{
  "bias": "none",
  "init": "uniform",
  "init_std_qkv": 0.0261,
  "batch_tokens": [32768, 65536, 98304],
  "doc_mask": true
}
Each number is 128 + 24 x the weight over its row's rms, rounded and kept within 0 to 255. Layers, rows and columns count from 0. Numbers have three digits each. The size before them is the row's rms in percent of the matrix's.

# layer 11 attention key, 320x320, rms 0.131, rows 109-208, columns 0-63
098:113145128098125171082132099150112149138129126108126136133141084130119097123091096099143132151089091131136087148187127150156125133124110127129138167126164134139140143093127114107141102166112146
104:177118088153104143107195135123165123146132110111140087143143097129129137134110160144095083115155145121140116142089147109135125110153100118113153157141110088121116154151158116165131125160132132
102:144086113146082133154155121108141125135133095151145125160106165095130113168151170109130147146176111120105142157113081120146146133117126130146116143145111138118099151082148127135156109118129124
098:120172113109113118125148106108108119139142133151147118136107122115118087123118092154099149142140138084116150091158171156121100126114191154124185146097138105110180154140099130125114127128183160
097:129124097152145152123146121146142139155130125098146136140162083093134133107109134131128116148182127125140124068137127142118126108113135135123142135123120122154104151142132134094124095118079150
094:111089137150105114111177160064113123135130102122139100139110126113093109155109128140146154115089136107117132129085158150112105094140142137117154122141154146165139140085155125149132112152184118
103:132121104116112131158144164103138098174137089135127124129117139114140157092145132144159167115128139124131153142132170147112182133133127140149106127142144110153112127161132129114120147165119134
098:123132135143123118140138148131121137110128130127098065104183099149137119099156104088152150118169143129119132097143111103169122124146111140113134153103110148163118137124124128174134146128098095
099:126114135165146145128129088092098073123149084163144122170129161133157135097139159120110106155180112147122121177113107162110097183121121131134134143114147105081106110090137107163122146174146126
094:124109093089124089131101049105121161129119143113120153123106143150090144143174147106126135088086115099100151094107116154133136115131118110111154128182125137091120146102103155153111137115141106
090:093140167169108124108135132101130156140079105085118108127157202126156146140147061133127123114087143133144114108151149131129129113141083083127111116134167118106155150122146129136129115116133125
093:111129116141102123081108106102124147124182119154127122115121119114140152095135137100159143164124133143164100116143120125139102091138124133148157110115116130151134082139128174119160131120173174
106:106153125128106132127105173093110118122161131135158096082096104104154134128107169130119131086099180154114075130118162101174116100130129145118129119131116127130153099130137125120085144159139147
100:165126130131133153071165127132135134076114137149141122110138110144129074163139131132160129145156127116127139106141154089098115096139152096096160130068113141115102131115116118145155124126167135
099:108146091139137131111154115170141118079127092132144115126165115135143104152121149125134123126123158131166144173133112153123130124127127130147108138127123155136150131139110130109101151144168094
091:110120097080156155135141105121133142153114134089140167109099098110073131109099154117133142102076150134145139114166141116116097126127133109099133123143147152159140141137113123114115137176134156
096:137135133055125127177147119124143126149113102150127132138102108132067144132114139097084131105135157131125136114126108134097107130133135108082164123170128097153119127137113124102129174112117100
097:118146130127145118081119142146094119141124096121137193174105147127142079126073120144130130101122101157149145125129102123130039165075133117123120140150148118147144111109148145107140149115102147
102:125128103096142141127158156165138146092180125162109143128108068132156143113114116110158206103165181120147123132101158121141108135110141132127140116121115100117166140101152106138106168130095125
092:112157175163111164087153109095177105111131168127120100150176119123142147094107080169161121108129110150095100120071133121078123136118125105126155169126098123140125102132090090138102122186154127
099:097157121103162118127091084155108159114122140122117111104129104097100150089162137085107123157102148141112104156113129127147161133113146129127091114117150151091117156126166119148150121129166102
081:143157160117187132164145159130131138138141111110114171118145108116080127124118123066119149167120109118178124107141119133131126123135165130154112112142162166128122087118150167146074170130123131
098:106114121138103130119122134134126084101175135117139129199148119154130110128143153143120140123152119130105166124114123141120125165140081091112159168124105082216108155141134128126111115110111144
110:096110119125130164127139149146127134109127094121108164170102105105081125144170143115132148147156124121139118121111142113151131140112099158137166168157160137169135121147149128102131143105141144
086:103141123123128124115107159107094164133122124157148108129101135126185153110093145134158141164088090097092139129138135163116125159140128114138109156148120111130135111144099150128100137129142145
106:182090125157118126128117152161082107094092108110145179115115133110124135156145136104101110131153125128120123144105162148115132118146120084085094137106143128149135107136103147133136152112112096
095:086083145106090145124149164134149160077105155089118127142118166130090133165120117113145116127150131126079143147086068084119083139140147105123133122150108133115143072142133108119132137166102123
115:162156141163127154138153100104123116106097118161134106138131172132125164110110102143114117106124142130122110108114147142137168111147118124162155118130126160146119101169159126105169102129142113
102:147128105089113148105151141113122176138156118116129102141138144143125136144137118113120148162110143126056131123098144152125124166094142127083141144159185137109137111111152146112105108074152118
109:110108166139126123112135152129141139127086118136142109136168133150174143091086155112124113107110147112109076160121139146151176121159128136121133154132165131093125121092117116140151109177128108
110:111141109150115130110127104154075139106144108096123114165156156138121092141135119129150093150138165124094183104107143183105127106085138173116154106130157153133168111138085117145193125120123121
112:151161089123135160120122096122102108137156113129128126141107148134117144124157158120147099125105139116075142146181102117142177145116135139145143151112141161184122140133146122128124130159096147
104:148119149069119148122110134107092125143110175141101119106163121093129091138140145115129146100083147162159102127068161180102150113120168140103135163159143149187152119167119099133118167133136082
109:131150122150151120092106090125168126151113133115124131136155126091109112130131168095114133084118132129084087100149122123117107169099116119165150115114119129133106158121122101108109079103132122
109:132108141109123106140136096169155090106100139127086127121112066148126129131129152157118143096136123137122132176118159094148153165111138155133114094104170127153145175100149170083112100137164107
106:120126122149114139121146113100140098148120125138125142105104092103102119091165110138113153139130113115115172141144131081153169094154140138098112123117117090106112123127135154131160098166127102
103:124129147106117095162107094051104119078131142172099136097120137106140102183159120119105123151119138113079138162131120141123145190126106156138132117139168138146111097111132118095152116134114098
099:158111133141129143098111150126111131130135130153120128112114131139140104102121105096137129085147150123151127120138131148117101146135143148140115117116100122101144132098146117155107142149122129
107:148150088143115157115088154114141131151149139090148161127149100145150108148093166148160089169096129149122123123152094121137082150115054154150119131134133094127175100137107160108105116117095127
102:117129082096181113124083100116128146154093179140112153116128117106105168163145149107100118175130113105140117150136119168145144127143144117151142185113132104154124122101148050109141120128097132
108:147106113120120113160114119143093153151106119133122105132125104097133087110115087113124190116107121120131130100145157098133165087139140119121153145124142088124129099121144153112127157137135144
108:094125140147115125139114119097135108129141155115083116110107133163076115167122150120133122142130107125116161106116169117097125129110137158140125155131142110144126133147109082116153119118158195
104:138106139125110178087142124143136124097140145099151163121179132143131119142120112144098107138117059127172129168098131097110143113137130151105116124157167126110117117125131102122134149139152091
107:137132153080107137184139079131157140131149150150127117162110121150112146130117073128120139117127135128139101157138097162117126140118130132146104087160157112149128138168134115077155106147141139
104:091127097105128144150135142126143119145124140128104103152175123117123147164159141179155142133153124125123166116138127139127109165137155137120153157111118185099115156140127113081104115182129080
105:133122198153176107077120132148133101118096115188106128089145139098165151133141145104192153181115128150126125128135098119117148147108109127118117147140132140176158157101118166159144128146134140
106:147127120144169112125111119136111113159108117069118157140124105121162113099127089158104134142157101129173121126183123128177108135115129106139054174162153129143095063110153085142113149124147130
106:138148143134183121116081081129135130082153127150107128119130180174130109122126108117102128113139120112121134138128132152129189101158108112109165118144107160139147146127119138151169122086110166
107:086154100149150097134131122138103111116121127161174092137126163127118128127130114148109124136117113130097155129109116145155106146105140110134092119154120130107153141146118149108077114140179150
106:116144153144136115140088128134135142139106119123135165178081118159105128124170161140096117088107090108123103175115132142147162078184097144126116133136100147153090150146128084110147124137065095
104:169124161073140121071124139138151148127122129131133117131122136141151143140122178129133154141142122148091098128082118116085141129170094136086135102147120113153141145128109172124105149141122122
086:114116105160149132070162175105125092161108138126134087181169133112120117099121127129100107106146139105153163112124193139111161160120105138161124152122107142148127133110115145135076130110122128
067:166177149133137105116110108123116111099138137111112137145096117161121111115124134108120106121113086122097138122167121120092121128111086118103103140108105095111113126166117150151180171112164140
103:122125102123114141142140176137123130136133147114170115089088164114131132102127092147140088120102177115157162108139191169137108145091128146146139125097123089137207100168131134127121165100129127
087:142125111143164129116101099115150152111118072164094199132117145127125141159130101103176102166163096115117110139073073141116093092120166141118130125105113142092128148149135135100110129140148128
097:171132116117123154125107127133104128086154100125085131122175134140122135113141111106127128100143159110127120133160144110101142135112143124098142129141145177122099169106146112129154132115103102
115:149093130110117146148166103170105091089112133098114141131111107123130120100127108136121126090158118143172135126131169116159132104139128124121137138102120108160139128147132101129168142118138145
100:141123127100112133111120157135122128131131165081180118116141140126141162139119142143124138100159114133123125155110148129100161091125126107108129092149123110118112155085124107152111120139124149
093:103155163137097122101138116146116123109145163100130158120149116086085127102150083092116096087142159100127176153156134115125137158093145144101135116135098142115126107132114106084161110125112115
102:119147125125142146098143125128110061119122130118148092155109115147124094110113188156130159121117127070156153142107147127154093140133140093132130159087169139134109098130152098091107122123141135
096:142143141121081126113135120133119146147139127150189126052131115092122146154137117141101146131144136172162151163100135169130089151115101114135155152122074102097117103105098180126121131137133133
099:088100119098165132122122100128144096125107140152136143138164133115135104185113131137120156147176114150134101156125166099114097193146124140126134147128128126127121148098147160111133150105113149
101:145149145126105142119069107148159126125064104118126127114137140096118130126123109138206162125159114119125148159128092170137152164100159103122149101106109090091163131125078085094118103108120153
103:114114143110113113111090096187095138120136119094115123131085092114200152157154106103111132200181112111146134082131091110158116114123153118145114073135103136089128102170164125141108124134150112
101:120126152107117141141113130108164101118145084115159108150141080121113140149121146097135096100143135157118113102144126103079108130109113124111148161136165097167107161095110088086161091129105132
101:118178125143135155094115107169103120123163122143116157131113117149139156106132082152112143134152110119169111142100127113131148121137134181150163088123111119122147086095096125116131162147101134
104:152100121127138114129137144154201133108149132122104114120153109095141129104125195130081152084086165181133133087168114154154134094124143119139141117089134092125155136172104133102089117138123140
102:118096131113131154106136153149154152125135148077105108097156139151080113174139117115151154149168144147110094143164114102173081122127108115119157135111166145122136097117101133127123131184111174
095:156133185144141134136183143118161118149180107156088155151111098124119175145101167088129126170114099086134151123113120108125135150141126112098130128124135140126117135095145139101116074123127128
101:113174136132132113146120125138132175120095124139065163137106145155132105127152166089134115123174135141115125113136147071142103147112121093131147121109097153128139147133136128124154138171166131
096:118110134097120090144121124103101158135143173111145143149100131107074152136120128135120151143115143058122133097121131158149102091130163067092113153092122139146114147107164118126138093131128112
107:115142130126120120115111098171160084126121162144144118122174130129115137109080167104156152163091132165127122108121097146077119148102098097088059138151082110180084122123106131098129109144117122
096:146117100101156110094099175170131146132103108150106117143127131148108170107153102109071141141118108149155154128140139099170154133101143119121116142172085142143111138168108122147088122143115144
100:100153146088127115111131108147150149118113150184108164088106122161124118111134092082129122111133148120160146174143172139107110106149106132107123114126124091142153102091126123142104100133101117
103:092129142131164099150081117151127134141166127130157131135139142146115114144139130179136097103137127135135109115117132134148169122125104146119138130155151127128160081135111158158111110113120111
103:104151142145107080159130097140115140100104066108078146132102112165087136151115105095114173102120118126140129164114091099093150151103157087124116129099117133137151157122140129121153096166113148
098:103109140116154140144135172149114122105110144093148101111171107126153100122130157105118144131103119145126115139104110081117102156154144151112142148164131100143141155126142116138118104105103131
105:104174094099139131135154128110136110140118083147115131143135132147122122130127129149102110144107161130133147147125073173161117112118135141101128106131112083114130152153110109105138125107150089
099:097134108115132139166090150110144130108083102137121143139160141165114129130135143142112155149088152106103113122089108116138116115145164117143130140120110131088109117123113092129095130142119118
098:115128089138175183137144111137118118115178153132118138076158149126133124158119174133088128109158122085118180096099127140094134119129144064085158092135120130128132107152149158149164158118140114
100:137146110147106152146151137138141090100154118115122141138095126132129138135167080158136143138125138133155142071144121108115100164120130117111150099105130132133079099174080116172158081180148098
105:159106107109154123139133113129115126083140099092095125145089119094144153104154117102118112104140113132127117146138099152145085161142172133125113123105124160117119121172147183136124144109097133
102:137131113131128120132115079201111148112118116126139121144182141166131136126163132134128090145126149153144115127204141154135097173166120138166117134060144143141138115135159158135155114130123163
083:170100150142133137118098097161132131137092164080069157119113161126145154126103090100078120110105136139110114111170124116110109137125126161140106074110117154138103149119131113118117183147092135
072:128081105134149145082149133119135126089181117152151077111129137129071107146141116180103094140120109126114130125147146126140133129146126142158119168111119115112130112080111121133128148153109110
070:128164154147147110137127188122137114118131149102120163152151152123096124155126143081117142094115110115152112130111154109134141146108158073097193121158113168093086110123114163123127114150130133
098:097110114085132136102154099115138124179130139148156178144129110146151145098140098116105123118140114192119144128145125112097064135099135152104134142161160132162121168128135171132078150139145108
086:120119128146111152146107127107127141124116092104135129090171114136131154154110125120094129123159151096151115123145153095155108108105092127105093135096150168151113121120123124139138089115133128
114:099144107082162161124131103125120121167129129131127169164114113169109151089148108105143107087154104150157122152116134120114152109110125124092100092160121133159110173146118181149166150107156136
097:128111144174156113101137079120119086092103128063123118123126158113133096161166150128111134173106081154110151132135129070118107117096117137098144155148100112122139094119151098162134141177146144
098:124134156094116120140167144157167123111148121079107162131118128103082089127142139143091133169129103145106107147127069154133102177199167117116109136081101074116098126142118170112144114128167136
105:133127131152114141116130126146141137124045121090149147161138110122082153115130126159154143084122102131154078115131141142138134129084106156115104146112114149149141148177120138170161108141139125
115:109155121097142111096109111105136096115139110159115102130122155103123146114162154165157119170121131148122181103126103150108176140115109157154110167116101124117140093135109112082154116103136138
101:088153152097142116130134123174154135096106129143124141114144154171115153168098144139160169135152106120100087106171123133105123163105152133126132092101125127152119114140133138151124104124102129
104:097115084107108155141140176170186100106142144113160134128130123112122140169154107122126145075142166124117113146066169110098124138084182138156090147124072153140126127154138176147122137092139106
100:047128122119124092122130161088164105152134146142157119106130104162121123087137121144083108108132123116121126160139103118092167080135130082137132161113105154150071084127120115122168159139115075
101:138112099161106141102161122099088142135163101126119179096154151178105149128141140155139125125093141134128138150092105130129140137117132106108131154104160198133114108175096082146105151134182138
098:135102155104080106136109140159145148127121151147107144154100128109117187146166171116129128103128128131068088150095119133097140114121108112098108129136127158123134134137112139108113149094111115
099:161113131128117143091113085176137186143133152156146156098083121141146154138092112144090114122139105170148152106136120126102132128127120115108095121166107121188117136179178124138124111158133133
101:119110111115137083127116152143134107133149126125130102120126134154125129086125152064110162144112115145136143141143141126092082162095149068150111124149154116112123126100106120121127110150121129